{"num_hidden_layers": 13, "num_attention_heads": 3, "norm": "layernorm", "tie_word_embeddings": true, "optimizer": "soap_variant", "warmup_steps": 200, "final_lr_fraction": 0.0, "batch_tokens": 262144, "doc_mask": true, "max_steps": 3609, "dataset": "wikipedia_en"}
Each number is 200 + 30 x the weight over its row's rms, rounded and kept within 0 to 999. Layers, rows and columns count from 0. The size before them is the row's rms in percent of the matrix's.

# layer 5 MLP down (transposed), 1024x256, rms 0.0513, rows 468-495, columns 128-255
105,163,186,186,257,208,237,178,188,216,217,197,209,198,205,190,235,196,235,253,199,202,224,209,159,244,165,166,255,210,219,219,171,199,206,195,270,226,215,156,158,137,235,210,161,232,207,227,192,222,206,213,189,197,200,200,190,230,253,166,201,223,264,217,201,202,215,221,250,186,140,244,185,178,207,215,121,225,200,247,198,154,259,234,253,232,223,182,141,197,187,194,186,234,216,169,194,219,178,207,161,234,183,180,213,225,175,192,253,196,167,172,239,212,238,185,179,164,236,208,220,190,220,185,189,193,198,195,239
101,192,135,200,228,166,220,199,199,159,237,152,204,197,253,233,140,216,256,229,200,133,189,208,174,177,217,174,200,206,213,171,205,234,207,193,215,206,188,151,187,233,233,231,171,198,206,166,192,225,201,210,198,221,239,178,220,207,199,193,277,142,188,216,156,171,166,212,226,254,179,150,224,236,166,170,198,221,228,224,237,175,177,204,165,179,204,188,209,219,202,218,184,211,251,186,219,166,209,155,111,168,223,240,199,225,181,198,217,155,173,183,218,187,192,167,199,147,168,206,172,228,175,234,174,166,179,166,238
084,173,261,215,186,200,253,122,271,239,157,250,192,158,138,250,241,254,177,201,220,246,236,208,208,249,190,170,167,190,199,232,193,216,203,207,203,197,179,185,225,209,200,219,227,157,220,206,177,167,236,251,205,172,205,167,175,157,197,204,185,233,210,194,247,188,176,209,186,186,210,200,214,224,173,161,237,190,180,216,193,204,200,235,247,184,247,217,225,205,247,222,228,215,174,214,206,165,192,221,187,226,216,196,201,127,242,189,230,191,154,194,175,266,184,212,226,194,259,192,259,180,204,194,244,191,197,258,216
096,240,216,227,146,151,227,216,194,175,238,198,194,179,213,236,208,211,237,136,200,227,246,196,220,211,202,190,214,188,197,186,196,268,206,192,205,216,208,176,184,198,217,172,194,265,153,186,253,204,220,235,155,211,194,229,175,214,201,119,279,141,203,200,182,190,131,228,255,260,239,185,213,212,164,190,229,175,234,167,117,200,240,199,126,236,258,199,183,195,232,254,233,176,232,229,209,208,196,139,243,162,210,208,196,159,178,238,213,178,179,255,174,211,187,210,232,177,213,194,245,162,154,208,195,204,234,211,222
103,183,195,222,231,208,243,209,219,222,210,254,184,212,186,250,145,191,127,186,236,209,154,246,204,194,213,171,242,231,219,231,243,200,205,181,211,201,222,241,211,172,221,273,213,176,195,216,183,186,199,198,233,169,133,188,173,224,175,243,185,202,176,155,174,195,199,215,207,217,163,235,166,234,231,246,167,183,184,163,190,211,154,210,214,193,209,226,169,208,201,217,175,211,220,165,126,180,202,216,233,234,206,205,215,246,220,181,165,178,176,203,204,145,215,118,267,238,242,220,246,225,211,214,176,257,199,220,215
102,235,207,204,158,176,187,194,138,211,183,222,152,204,220,171,190,157,202,197,242,221,150,205,207,162,218,186,194,223,132,165,206,205,161,202,253,196,261,251,175,144,179,161,220,141,189,164,204,152,175,181,212,214,164,202,246,246,182,223,185,202,193,231,213,195,210,154,199,202,242,243,195,162,179,201,160,223,196,189,258,238,219,251,225,191,169,202,196,198,167,109,175,205,175,211,200,232,151,203,211,208,193,201,195,163,238,217,214,236,233,164,245,179,234,215,192,199,171,144,171,196,161,204,185,221,169,248,193
096,225,196,190,210,228,244,176,177,190,239,144,180,212,185,190,199,202,173,196,153,223,251,270,257,185,193,269,276,165,176,160,210,161,236,268,229,188,217,181,200,218,230,243,222,194,201,244,222,223,169,224,144,162,164,185,207,278,184,194,187,226,220,169,167,214,229,205,212,203,167,167,178,193,214,186,204,195,197,194,190,198,212,222,158,230,171,208,230,164,237,146,190,181,233,200,177,197,143,194,201,194,246,192,226,183,193,213,179,242,163,209,222,217,200,209,168,183,208,129,167,238,204,208,172,200,158,184,133
097,180,189,146,286,216,183,140,215,206,134,202,241,211,176,237,248,169,183,201,184,236,215,207,136,219,133,194,193,214,233,237,231,203,199,194,170,153,213,218,203,226,199,213,255,220,140,187,199,170,196,174,194,266,257,180,205,258,195,241,149,203,182,228,179,180,216,175,230,188,216,195,193,185,259,156,201,202,220,172,204,211,211,183,186,239,212,189,196,169,208,246,174,206,209,192,176,236,215,190,221,147,166,215,192,213,228,196,221,279,221,251,248,213,209,190,195,239,180,224,204,179,199,184,175,189,202,169,206
100,200,209,272,131,249,179,170,208,186,242,198,212,215,222,213,230,140,179,231,202,147,195,210,221,203,179,210,243,195,230,216,237,268,156,219,206,247,200,178,141,195,201,172,181,234,224,226,213,239,186,143,188,190,187,172,245,227,193,165,200,211,195,214,206,205,145,228,200,182,161,187,214,137,189,163,186,222,278,175,190,189,192,226,198,190,183,230,216,236,164,212,177,213,255,162,179,154,202,183,236,189,188,132,172,156,177,174,202,182,238,212,207,198,220,194,252,178,149,191,159,223,227,185,181,187,186,241,199
110,160,160,240,199,223,144,169,231,240,169,192,169,175,209,200,241,176,209,189,186,244,189,201,204,230,251,149,203,159,145,223,194,157,181,184,211,171,224,184,260,210,209,196,198,181,264,212,235,195,181,230,220,158,212,198,213,181,199,186,163,165,226,179,175,197,175,202,230,202,208,198,180,170,253,195,188,228,220,219,222,182,181,223,222,175,180,212,176,212,155,198,167,220,295,280,207,196,171,149,200,235,261,172,181,171,185,198,240,196,247,172,214,199,155,191,232,195,227,228,198,181,218,189,212,225,215,203,210
096,189,175,197,167,211,234,222,208,256,251,193,193,251,190,203,190,181,184,115,169,180,202,200,209,202,217,239,214,185,164,177,230,151,201,218,275,136,225,212,233,246,174,187,149,211,188,148,193,161,164,249,216,191,252,184,174,258,190,217,192,228,212,235,188,186,159,182,165,184,210,227,195,229,177,107,162,201,188,178,154,205,224,203,225,230,235,137,189,144,185,245,219,195,187,255,171,192,188,186,180,204,204,177,229,245,168,175,194,184,231,195,227,223,197,193,212,193,177,192,187,265,187,173,148,227,227,231,222
084,203,215,163,230,207,244,208,192,199,253,190,185,213,241,177,191,217,195,221,258,229,195,206,123,244,197,165,224,161,160,178,200,223,189,190,219,181,172,124,172,236,184,195,248,196,131,244,186,195,172,188,208,229,197,179,245,179,183,219,228,243,189,183,216,145,184,186,244,225,167,232,187,188,183,239,200,204,187,250,222,207,193,236,198,199,197,202,193,219,121,177,209,189,234,236,172,219,134,249,216,112,160,232,208,211,251,197,181,197,184,183,226,233,232,190,204,211,160,191,198,155,205,129,192,209,194,236,194
102,126,205,131,188,186,111,245,236,206,169,212,157,148,148,211,225,153,263,172,199,270,192,173,201,222,187,191,175,206,231,203,179,213,236,191,207,220,271,166,193,220,243,221,207,230,199,224,224,211,237,231,249,198,193,226,177,204,161,205,160,172,244,221,217,202,240,115,257,219,230,128,212,216,233,186,173,169,179,170,199,233,193,184,237,214,221,216,159,195,183,244,234,196,183,229,210,259,159,179,210,230,179,174,206,204,186,169,218,206,165,209,199,177,221,246,206,187,198,203,236,159,198,221,229,279,180,229,192
093,187,206,180,218,226,217,218,214,183,220,185,210,173,195,192,172,213,189,178,203,200,209,182,207,190,223,201,178,158,230,262,210,200,238,169,152,213,166,247,259,248,188,213,185,183,249,208,148,212,243,210,147,140,194,238,190,187,192,195,220,195,157,240,194,209,237,176,139,203,188,237,204,206,173,216,208,152,242,169,189,250,211,188,204,200,233,261,187,214,166,210,217,166,181,147,296,184,228,168,206,204,165,244,247,172,262,260,240,192,184,206,171,195,175,246,208,213,255,214,207,229,207,200,202,199,200,232,208
098,158,204,206,166,236,176,197,123,212,219,169,200,222,190,256,197,259,229,212,198,231,177,211,181,268,205,218,224,177,201,220,214,208,227,187,173,224,215,220,211,233,148,149,192,201,204,196,177,169,169,179,198,233,180,221,170,268,208,191,201,179,208,186,142,191,235,233,144,187,185,253,179,207,170,197,224,230,246,205,203,235,211,166,137,159,189,226,204,194,179,157,219,191,196,247,202,251,235,197,139,182,214,213,180,133,165,242,200,244,170,161,189,173,154,197,189,201,225,143,196,183,180,201,187,196,160,185,224
109,203,219,197,255,206,135,152,211,178,135,166,203,206,168,171,193,146,284,180,164,191,202,238,228,218,147,221,199,253,153,149,158,222,158,224,194,161,196,243,176,257,219,176,231,171,264,224,233,199,244,204,193,208,233,237,223,234,183,211,257,171,192,183,155,209,180,211,205,175,194,234,230,214,236,188,191,270,188,185,197,215,202,240,152,218,220,201,182,218,204,191,228,222,206,216,191,171,281,200,232,185,264,181,203,196,145,224,176,170,200,241,227,197,274,236,194,196,214,177,202,174,197,157,247,216,196,219,204
089,226,197,227,168,207,227,186,207,187,253,184,195,183,197,213,219,189,211,229,172,208,179,130,199,183,142,244,119,212,146,203,177,205,200,229,197,198,197,164,210,231,267,210,209,215,265,206,183,205,148,228,207,212,169,177,208,188,182,209,188,213,181,178,185,197,227,175,158,158,233,173,210,193,156,158,196,147,199,132,220,213,203,210,194,145,213,203,235,183,171,180,193,194,190,209,180,211,211,173,210,185,187,209,257,156,217,208,202,153,204,247,255,149,208,268,217,194,186,196,233,213,213,204,205,140,225,180,156
096,242,152,185,182,209,200,189,213,170,178,251,176,165,146,214,151,198,235,210,164,177,202,203,204,220,208,132,198,135,196,232,229,183,168,174,199,228,189,221,172,191,238,184,202,138,175,153,204,174,171,149,210,181,217,146,195,192,172,184,196,262,182,207,232,221,191,177,225,258,235,210,169,231,175,182,155,187,206,199,174,181,152,187,193,201,243,264,196,179,201,188,184,186,164,225,179,199,179,233,190,229,178,225,233,211,217,189,176,201,205,190,179,189,189,175,132,178,193,220,183,210,238,176,183,219,126,161,201
103,169,241,220,207,231,219,209,224,235,179,202,207,225,156,202,234,227,152,170,213,201,199,209,198,182,197,188,231,189,188,180,223,248,186,219,220,212,197,189,198,211,214,227,160,145,218,187,158,248,163,185,193,173,238,202,206,220,164,239,148,168,148,241,209,197,204,177,210,221,157,203,229,218,212,197,186,193,168,129,199,153,201,189,151,224,199,180,185,191,174,180,182,175,253,131,231,168,179,224,190,139,221,215,254,208,220,232,204,222,207,226,210,248,215,238,221,163,191,203,190,154,223,187,246,233,307,219,275
092,170,160,195,147,178,259,156,155,219,218,204,173,180,224,220,198,214,253,201,198,255,141,141,183,197,192,218,170,190,191,199,185,189,224,199,189,189,199,251,220,189,225,208,164,231,150,202,202,170,213,214,208,174,200,165,167,185,208,242,127,200,141,250,192,176,130,163,227,204,191,256,214,209,180,257,169,191,234,235,173,217,222,284,199,237,142,209,125,199,184,161,207,193,220,175,179,173,140,240,144,217,226,157,178,202,185,198,126,241,190,200,186,192,198,225,220,185,209,172,158,254,214,199,210,228,218,202,194
107,217,169,201,162,203,204,218,166,209,198,237,175,210,228,207,224,153,158,181,188,179,177,212,209,185,223,220,203,235,172,203,180,220,206,156,209,167,205,187,231,170,203,226,149,150,153,154,186,263,184,229,243,201,201,249,242,226,189,188,224,253,203,212,218,221,237,185,221,180,150,223,176,252,240,229,203,208,183,184,184,193,215,223,271,189,195,267,222,224,194,202,199,192,221,159,211,193,138,217,206,175,194,228,202,201,179,156,143,164,216,203,158,219,163,209,211,187,196,243,169,215,209,228,214,165,238,150,150
097,189,194,222,186,191,143,213,189,139,194,212,209,203,219,216,163,236,201,199,172,172,191,192,209,150,182,171,238,157,192,190,234,249,231,203,208,172,215,182,165,265,234,208,186,155,242,180,188,154,167,194,190,177,202,210,186,218,199,181,246,227,222,222,236,201,140,247,209,209,211,155,177,269,209,213,208,172,157,206,198,182,139,188,204,233,218,210,227,214,161,191,195,197,188,214,204,235,205,283,183,211,197,196,179,248,267,189,155,124,172,135,156,178,115,160,227,181,191,207,233,238,187,224,213,210,137,182,159
093,246,229,249,148,161,250,205,175,138,183,209,216,198,232,204,207,177,176,147,179,172,184,214,194,174,187,199,171,184,201,207,212,176,244,216,178,197,179,125,187,222,167,232,170,178,176,204,229,199,174,149,150,159,225,161,238,205,134,169,220,164,162,242,236,164,197,224,216,174,235,215,172,139,240,210,231,148,211,141,168,185,153,173,142,181,202,168,225,169,180,180,199,193,221,238,163,147,237,142,190,203,229,185,222,198,192,211,176,218,164,217,174,166,186,232,222,231,198,208,185,213,217,188,201,190,176,215,214
101,267,157,184,169,214,195,194,243,180,163,223,200,215,227,218,176,185,234,190,253,194,183,209,230,149,187,213,198,129,207,124,205,181,130,191,149,228,219,250,186,159,187,190,232,215,169,173,195,227,205,186,215,220,198,266,192,156,194,217,207,245,195,186,176,221,215,205,262,245,235,200,148,211,206,188,209,210,178,221,214,246,194,214,196,217,208,171,152,149,146,210,162,215,251,253,191,186,140,141,188,232,237,172,256,185,179,210,154,157,256,151,193,182,194,187,210,212,247,198,181,109,164,147,251,214,219,245,224
106,172,180,194,181,195,228,236,177,150,159,161,191,139,169,257,167,222,259,204,94,205,210,237,165,182,238,189,190,250,208,148,180,216,161,184,152,194,224,147,200,221,231,220,210,211,147,205,145,204,144,213,163,218,178,169,176,194,210,180,241,181,158,244,232,157,207,251,202,205,206,180,171,226,176,183,187,234,167,221,187,260,234,213,213,214,192,215,194,169,199,140,195,213,155,197,238,213,195,189,238,185,197,193,234,243,178,176,196,175,203,225,175,166,175,203,217,188,186,239,200,197,190,191,246,229,140,186,215
098,257,205,182,159,238,220,236,180,237,163,198,242,225,205,201,184,162,252,156,159,171,187,224,181,235,204,218,199,231,229,158,176,200,270,261,180,209,225,170,174,170,279,213,174,199,215,210,220,164,188,177,215,228,212,235,232,195,207,154,267,236,221,199,156,210,226,210,273,173,186,226,197,221,213,200,223,194,158,243,185,213,190,233,222,209,221,205,215,183,216,215,189,216,154,201,201,218,227,170,207,208,202,206,187,191,218,234,209,171,222,205,203,227,176,179,159,188,208,185,173,240,244,189,215,210,254,207,216
098,171,174,180,222,209,240,211,241,236,215,141,221,247,193,194,166,242,203,171,208,212,187,158,218,211,147,232,199,141,239,183,200,204,225,207,241,190,234,212,187,145,277,190,213,166,188,241,187,176,289,172,170,177,269,186,219,184,244,152,204,160,186,189,169,162,189,206,190,258,177,205,200,203,195,232,220,212,203,175,168,234,237,148,212,222,230,223,182,205,208,259,230,186,151,251,205,212,197,213,225,235,163,215,129,147,149,224,193,167,181,149,163,222,218,188,235,216,216,177,166,198,178,206,207,198,207,182,157
103,159,168,149,152,212,182,201,175,190,186,177,180,168,182,249,212,147,249,153,160,226,194,198,275,169,138,145,183,204,148,187,216,235,214,210,253,201,184,189,198,272,184,223,220,211,264,213,209,161,188,192,183,131,175,211,219,234,192,198,239,253,208,187,238,192,188,154,249,187,164,213,201,198,226,187,213,235,210,258,183,209,157,196,217,234,275,196,185,180,172,252,239,192,235,178,170,191,201,198,217,158,199,191,210,204,199,218,212,216,186,234,201,182,209,220,152,219,192,208,167,194,194,210,159,194,126,211,240
# layer 5 MLP up, 1024x256, rms 0.0513, rows 469-495, columns 128-255
104,182,168,218,241,196,185,194,265,223,248,195,213,183,178,164,192,183,196,155,185,218,171,190,218,200,171,201,199,207,206,240,209,204,157,151,233,225,157,232,195,182,208,180,276,198,211,249,212,209,173,196,251,239,169,205,244,156,182,205,184,194,262,185,215,204,237,171,221,172,237,188,185,174,196,216,171,193,207,170,208,203,223,157,209,147,211,222,187,198,201,259,176,227,221,179,220,199,238,173,225,214,198,258,257,201,239,188,189,197,181,172,163,163,183,180,206,199,195,196,151,185,230,224,229,223,206,208,162
095,208,204,173,195,145,152,227,170,198,206,234,193,198,226,172,171,210,167,172,176,147,201,180,235,218,202,178,238,276,213,208,200,201,220,174,149,181,209,221,136,184,230,174,207,247,172,203,248,201,180,158,228,207,201,208,218,165,252,243,228,141,203,160,100,228,201,179,236,227,192,161,197,191,195,275,171,198,225,202,178,148,222,169,209,216,163,191,180,165,195,228,183,129,226,217,207,235,210,209,189,200,203,176,210,208,175,216,196,194,154,214,196,153,222,218,235,179,140,212,177,204,257,190,156,223,236,160,163
093,198,165,166,186,238,220,157,197,201,191,228,198,243,203,228,218,178,193,236,197,219,151,243,224,198,222,210,227,210,149,176,159,219,219,160,182,172,134,242,177,223,193,233,191,195,248,160,140,141,196,190,163,214,157,215,232,212,190,229,228,206,199,236,194,229,248,213,175,161,169,204,181,227,201,236,218,211,183,230,231,191,211,229,223,161,197,192,133,173,233,122,215,210,203,181,201,141,215,199,155,148,180,191,240,224,247,243,191,220,185,233,261,214,245,234,237,149,190,259,189,237,209,186,199,195,199,180,218
094,194,170,201,210,170,137,158,156,212,174,227,256,192,212,253,151,169,196,216,201,238,238,222,163,217,176,233,196,213,189,246,189,172,209,233,255,195,214,153,205,237,211,115,191,258,189,203,212,182,207,206,199,231,192,183,203,200,212,182,193,221,221,158,201,214,198,241,221,187,128,230,200,218,175,211,228,186,143,230,218,230,241,239,254,184,215,216,176,227,220,155,180,256,197,239,186,153,231,161,228,190,204,145,226,185,144,200,231,210,216,260,173,166,206,218,210,197,159,194,195,200,180,213,216,209,182,186,180
096,178,192,181,242,223,195,175,259,203,237,209,207,208,184,270,175,260,251,212,164,200,140,183,236,207,193,203,196,231,190,183,185,244,179,160,206,184,210,191,198,230,160,215,198,152,202,184,229,195,206,212,200,236,226,202,197,221,245,203,208,184,204,180,237,155,203,195,227,191,202,157,231,225,187,214,182,218,255,226,176,163,146,206,205,180,158,209,200,246,234,232,166,202,202,149,225,192,236,259,171,188,159,206,249,215,215,199,227,159,153,258,167,199,171,240,207,184,263,263,175,222,199,225,146,190,237,190,174
102,155,230,254,194,164,190,233,216,177,231,211,252,234,215,196,191,173,192,170,168,206,196,203,239,125,188,188,237,166,180,203,193,281,180,183,158,216,217,168,176,156,187,166,159,170,253,175,184,154,248,141,173,186,252,205,175,166,158,202,176,167,175,184,212,202,167,195,211,201,196,159,179,197,185,180,195,202,155,167,222,234,161,192,176,172,199,159,207,258,186,225,189,198,215,187,212,205,243,226,240,238,128,234,177,273,218,187,174,220,192,225,200,241,229,205,194,207,229,165,201,219,154,213,193,209,214,182,160
107,208,164,225,180,158,155,229,173,187,173,257,217,194,230,247,236,169,244,195,209,182,232,198,256,150,193,206,248,226,236,134,203,173,197,204,211,153,274,197,202,140,236,172,194,176,200,216,264,187,227,193,156,233,213,170,180,229,183,174,182,193,241,143,169,235,245,181,240,202,196,262,190,179,224,172,208,173,181,184,187,166,181,243,186,190,237,203,131,168,188,199,156,202,238,199,201,207,175,179,227,227,132,241,214,192,204,161,232,161,231,206,230,153,207,165,205,222,223,193,166,114,212,173,198,226,245,241,106
101,236,176,190,254,233,261,190,171,216,189,206,235,223,186,165,141,216,194,188,267,171,209,179,191,195,194,200,230,162,141,260,161,154,190,180,204,148,157,172,212,257,183,174,222,195,242,162,232,189,170,240,209,196,213,174,159,204,182,232,174,188,209,220,207,139,248,179,176,207,238,169,187,188,118,226,231,183,227,205,178,272,185,177,172,218,184,211,196,159,206,231,198,190,149,239,233,153,219,278,202,224,189,258,188,256,192,223,141,198,169,160,161,175,205,206,183,158,246,233,179,218,192,193,183,232,181,193,136
106,143,238,246,208,216,211,181,184,243,192,235,220,215,237,199,245,185,222,160,147,175,217,181,207,184,160,231,202,208,159,202,223,187,201,197,250,182,241,229,235,176,191,159,195,255,158,223,170,238,209,181,182,273,196,201,242,192,173,226,201,176,204,210,201,158,254,197,159,225,199,213,197,233,243,191,221,237,182,221,185,203,218,209,207,138,219,175,216,168,216,235,187,220,185,169,226,224,203,209,211,179,181,215,178,219,193,172,157,187,189,200,144,220,192,139,201,166,181,204,244,262,209,253,231,196,200,265,189
100,180,243,242,239,211,252,183,189,227,159,210,181,232,187,249,177,168,230,209,172,207,232,182,192,162,219,172,226,219,228,212,121,206,220,184,142,187,178,137,209,206,241,179,142,137,221,205,255,222,224,203,185,274,150,214,193,234,209,202,223,209,209,216,213,157,251,213,183,197,230,164,216,220,219,222,221,177,218,158,200,212,196,191,185,129,205,221,201,180,219,146,211,188,171,202,214,240,148,161,197,161,194,265,206,165,176,205,217,149,195,192,168,177,182,223,150,203,198,204,230,139,201,199,271,194,245,195,196
090,187,164,189,195,149,183,222,228,277,164,184,255,151,195,230,159,216,194,239,228,184,233,235,230,186,232,198,137,155,204,225,223,219,208,205,199,238,240,223,220,176,189,240,159,219,229,187,177,167,180,200,178,174,193,196,220,167,229,206,182,167,170,226,206,217,214,213,170,204,238,168,259,191,217,204,253,229,176,146,252,185,184,205,199,165,227,216,194,167,236,194,224,204,151,169,189,226,180,175,251,229,222,164,211,194,199,194,251,227,208,229,169,176,209,183,161,226,293,208,233,229,244,213,253,159,217,122,216
103,188,196,177,212,210,204,206,180,197,263,165,185,186,226,222,199,255,171,162,287,223,204,223,205,220,219,199,204,241,190,186,182,221,179,254,148,201,171,204,172,215,219,166,159,260,212,214,215,164,173,216,199,229,177,232,178,240,193,227,202,176,234,144,186,209,209,214,174,200,163,223,189,223,154,185,238,233,169,224,210,211,186,149,230,168,207,158,225,196,247,210,260,200,194,224,171,214,238,219,198,167,187,259,170,218,185,179,185,223,212,206,252,145,206,206,203,166,243,175,225,285,222,233,198,209,185,193,197
098,244,155,223,208,173,180,219,196,165,210,238,186,189,244,176,233,203,169,210,218,256,201,217,230,198,179,146,169,132,173,161,244,241,213,201,195,181,195,178,173,138,203,233,196,204,147,217,239,195,193,253,211,234,127,179,268,208,206,217,177,178,235,231,220,189,226,236,171,160,237,178,202,208,209,218,183,220,254,192,230,218,211,182,193,231,187,197,163,255,149,172,181,174,174,258,162,177,163,157,176,168,214,166,226,230,144,236,164,185,231,200,188,203,210,189,216,201,170,203,203,243,182,208,208,174,177,201,260
098,231,202,243,202,205,165,234,227,183,125,252,211,199,222,182,176,199,177,173,204,159,208,149,234,169,205,221,281,241,210,164,197,191,200,188,186,190,215,126,145,204,212,184,232,241,194,226,239,199,148,245,206,175,249,188,218,188,218,185,185,151,209,240,206,264,146,163,192,229,256,206,120,221,219,194,215,170,130,214,207,141,180,226,158,194,197,163,153,217,217,173,134,155,200,206,215,228,193,131,231,191,242,175,232,254,236,232,156,179,229,186,193,175,213,178,189,182,182,213,203,185,226,184,203,232,158,219,223
112,206,202,216,198,152,261,233,239,174,216,193,160,210,198,178,218,154,214,150,217,204,160,221,218,208,214,208,161,206,176,209,218,176,192,178,201,193,197,231,212,263,202,170,211,186,234,205,219,202,237,217,154,229,212,228,204,175,187,144,175,202,183,206,216,262,208,186,233,172,213,187,251,196,182,196,234,231,182,212,207,185,174,274,207,194,199,202,191,218,192,199,187,209,227,229,219,166,218,186,210,192,211,202,212,175,252,229,240,187,209,210,227,237,183,186,181,179,273,186,206,116,188,134,181,158,178,192,181
096,238,258,182,177,181,201,212,176,220,171,174,184,204,244,223,191,221,194,214,243,216,250,230,217,163,239,159,178,250,240,158,194,163,210,152,208,246,245,190,174,230,200,202,221,205,184,189,240,159,192,169,167,226,211,220,151,226,147,191,238,156,231,200,172,176,169,243,212,173,141,208,162,178,202,171,229,158,179,162,215,194,233,191,227,247,165,199,216,198,255,205,203,219,153,204,248,217,193,195,157,196,228,194,157,191,235,159,173,143,223,162,187,267,174,170,213,179,215,161,212,189,193,172,174,177,193,199,224
099,160,198,168,214,162,173,190,209,203,234,221,186,219,194,194,134,180,212,231,236,196,178,177,199,160,213,214,179,163,222,233,149,201,188,157,161,247,168,142,143,181,200,237,185,198,237,204,188,231,250,197,151,180,164,209,191,199,209,214,240,175,212,181,213,233,212,231,199,230,195,198,167,232,222,207,232,268,185,208,152,199,201,169,177,257,186,179,213,242,156,187,179,246,212,196,214,198,185,206,201,167,152,167,196,149,238,205,163,211,268,194,242,201,189,207,224,183,228,207,246,157,207,187,210,163,303,179,214
096,143,185,211,157,214,200,221,195,200,149,234,209,164,207,128,203,188,226,216,168,222,215,253,280,168,180,197,241,213,176,167,195,236,214,160,273,202,147,206,155,212,178,157,212,181,187,236,152,248,210,173,216,171,170,173,192,253,254,185,164,203,244,178,259,182,203,240,240,203,220,170,207,274,199,199,183,192,211,190,176,210,251,158,213,164,180,281,185,196,204,257,162,163,175,159,181,212,174,202,226,235,213,175,259,195,214,225,232,225,198,215,203,196,204,146,205,243,172,176,228,187,199,157,216,216,203,176,175
094,249,230,239,207,178,163,176,226,183,210,230,241,195,226,191,205,204,173,246,177,196,253,190,219,122,159,167,172,189,169,127,229,211,159,178,169,185,175,161,166,234,215,143,218,198,231,192,168,226,221,190,195,218,238,209,184,273,150,217,217,183,250,168,206,195,192,184,236,141,222,131,193,236,190,214,201,196,206,186,178,248,165,192,228,207,253,257,197,184,229,213,213,155,192,178,262,228,203,218,260,242,231,161,257,203,167,203,197,179,243,169,181,177,198,182,130,187,217,219,139,228,238,268,194,212,240,200,221
104,248,214,158,217,196,201,222,179,190,201,167,232,223,205,191,207,177,255,219,124,233,236,201,234,199,180,229,167,205,236,210,163,267,228,178,201,197,224,186,223,205,138,203,200,228,220,245,191,149,196,218,209,167,178,215,255,175,150,123,231,204,241,219,218,247,199,203,173,208,190,220,179,188,205,220,174,207,167,242,170,233,203,259,216,173,220,180,193,179,215,199,203,167,218,205,223,246,273,196,153,226,182,244,260,215,141,223,247,203,163,191,183,205,179,261,177,206,205,171,186,187,192,135,185,197,221,213,163
101,215,242,183,197,217,231,194,205,234,170,210,194,192,220,201,193,268,241,165,221,254,222,194,191,240,187,208,219,232,193,217,179,183,210,230,161,186,195,256,192,189,181,191,190,197,230,129,203,236,206,227,158,128,182,176,191,204,203,210,217,145,209,166,232,210,214,155,182,173,218,197,193,161,151,220,210,200,151,196,174,207,212,206,190,193,189,193,140,167,205,209,158,223,189,244,219,202,227,204,124,224,230,190,186,199,179,189,242,215,222,142,157,232,218,168,191,209,187,171,136,174,208,210,242,218,194,241,170
093,214,215,181,187,234,141,193,244,244,195,184,181,174,161,183,174,198,229,166,203,211,222,190,239,253,196,132,203,188,208,211,227,174,218,166,155,195,204,237,162,214,207,234,174,232,191,248,226,207,244,206,193,220,185,174,194,214,188,209,143,191,276,176,179,166,247,212,205,144,184,224,191,215,151,171,195,189,151,231,237,199,223,199,224,257,190,174,131,182,219,177,199,189,201,178,238,275,181,157,237,191,207,195,167,199,228,187,256,192,199,153,244,261,196,183,176,137,185,194,232,190,242,187,253,166,215,175,171
104,170,223,223,220,161,192,233,252,193,151,158,180,199,237,263,184,145,212,201,155,219,178,194,229,181,225,217,210,231,225,159,165,136,184,234,160,206,212,178,212,177,191,187,208,228,225,147,198,169,224,127,216,245,184,169,189,197,164,254,156,163,165,185,254,192,195,208,199,193,134,213,159,207,183,260,194,126,169,198,254,194,196,224,207,147,231,177,196,244,209,209,211,195,207,222,212,248,216,170,227,166,192,178,236,218,142,197,183,228,186,193,244,191,232,228,172,178,234,203,152,244,241,222,240,220,186,192,155
102,174,201,230,207,186,189,183,228,118,192,210,211,221,190,255,189,160,207,133,215,246,156,227,210,123,189,183,188,221,205,226,156,236,238,155,209,164,201,159,201,241,194,238,173,199,235,224,181,213,188,208,167,179,213,143,183,208,225,149,216,202,225,263,207,230,147,200,188,187,245,198,201,218,183,207,197,193,183,225,157,147,163,229,244,164,235,208,196,159,186,226,176,201,160,178,152,211,210,196,205,229,187,226,194,208,181,225,189,210,163,253,232,183,176,189,200,208,226,245,187,174,216,245,210,237,183,196,196
093,179,244,202,164,226,133,183,294,216,183,200,171,218,224,240,240,235,160,206,250,212,204,168,221,216,218,191,198,227,147,175,199,237,200,169,269,182,159,195,256,266,209,204,169,200,174,229,248,222,189,183,205,218,256,219,180,181,202,205,186,157,148,187,174,133,188,228,139,194,184,178,215,230,173,181,213,233,191,213,202,207,232,146,240,213,194,189,138,212,222,240,185,199,181,180,161,192,248,225,180,190,204,240,243,229,225,192,155,236,200,218,254,190,204,234,208,150,203,231,179,255,167,219,217,197,200,249,165
098,200,235,196,215,222,153,264,163,235,184,241,153,140,223,174,246,172,198,224,223,181,264,233,181,237,207,190,214,183,188,168,197,168,165,265,172,186,226,182,210,215,237,206,223,267,193,166,218,226,163,218,196,156,225,213,202,159,165,210,209,143,181,197,247,186,194,214,145,185,177,120,204,267,185,168,207,169,185,248,216,251,189,245,200,239,154,187,185,224,189,208,189,181,217,152,158,184,202,189,252,165,188,168,185,208,254,171,199,248,228,216,175,186,267,189,195,176,163,207,192,177,215,171,243,227,236,190,196
098,209,221,171,197,216,132,191,243,178,158,223,247,215,234,163,216,267,152,221,189,222,189,172,207,200,236,181,182,204,239,214,233,170,196,183,155,201,239,178,219,195,224,185,215,191,154,197,195,199,173,156,272,178,187,172,188,222,185,226,165,170,265,220,170,167,195,254,132,267,177,157,214,215,207,213,229,183,193,173,230,167,228,205,167,234,160,218,174,194,187,177,188,207,188,155,196,168,204,184,212,198,247,148,158,196,165,154,184,165,189,170,220,207,225,186,210,233,205,205,191,186,236,197,231,235,257,203,200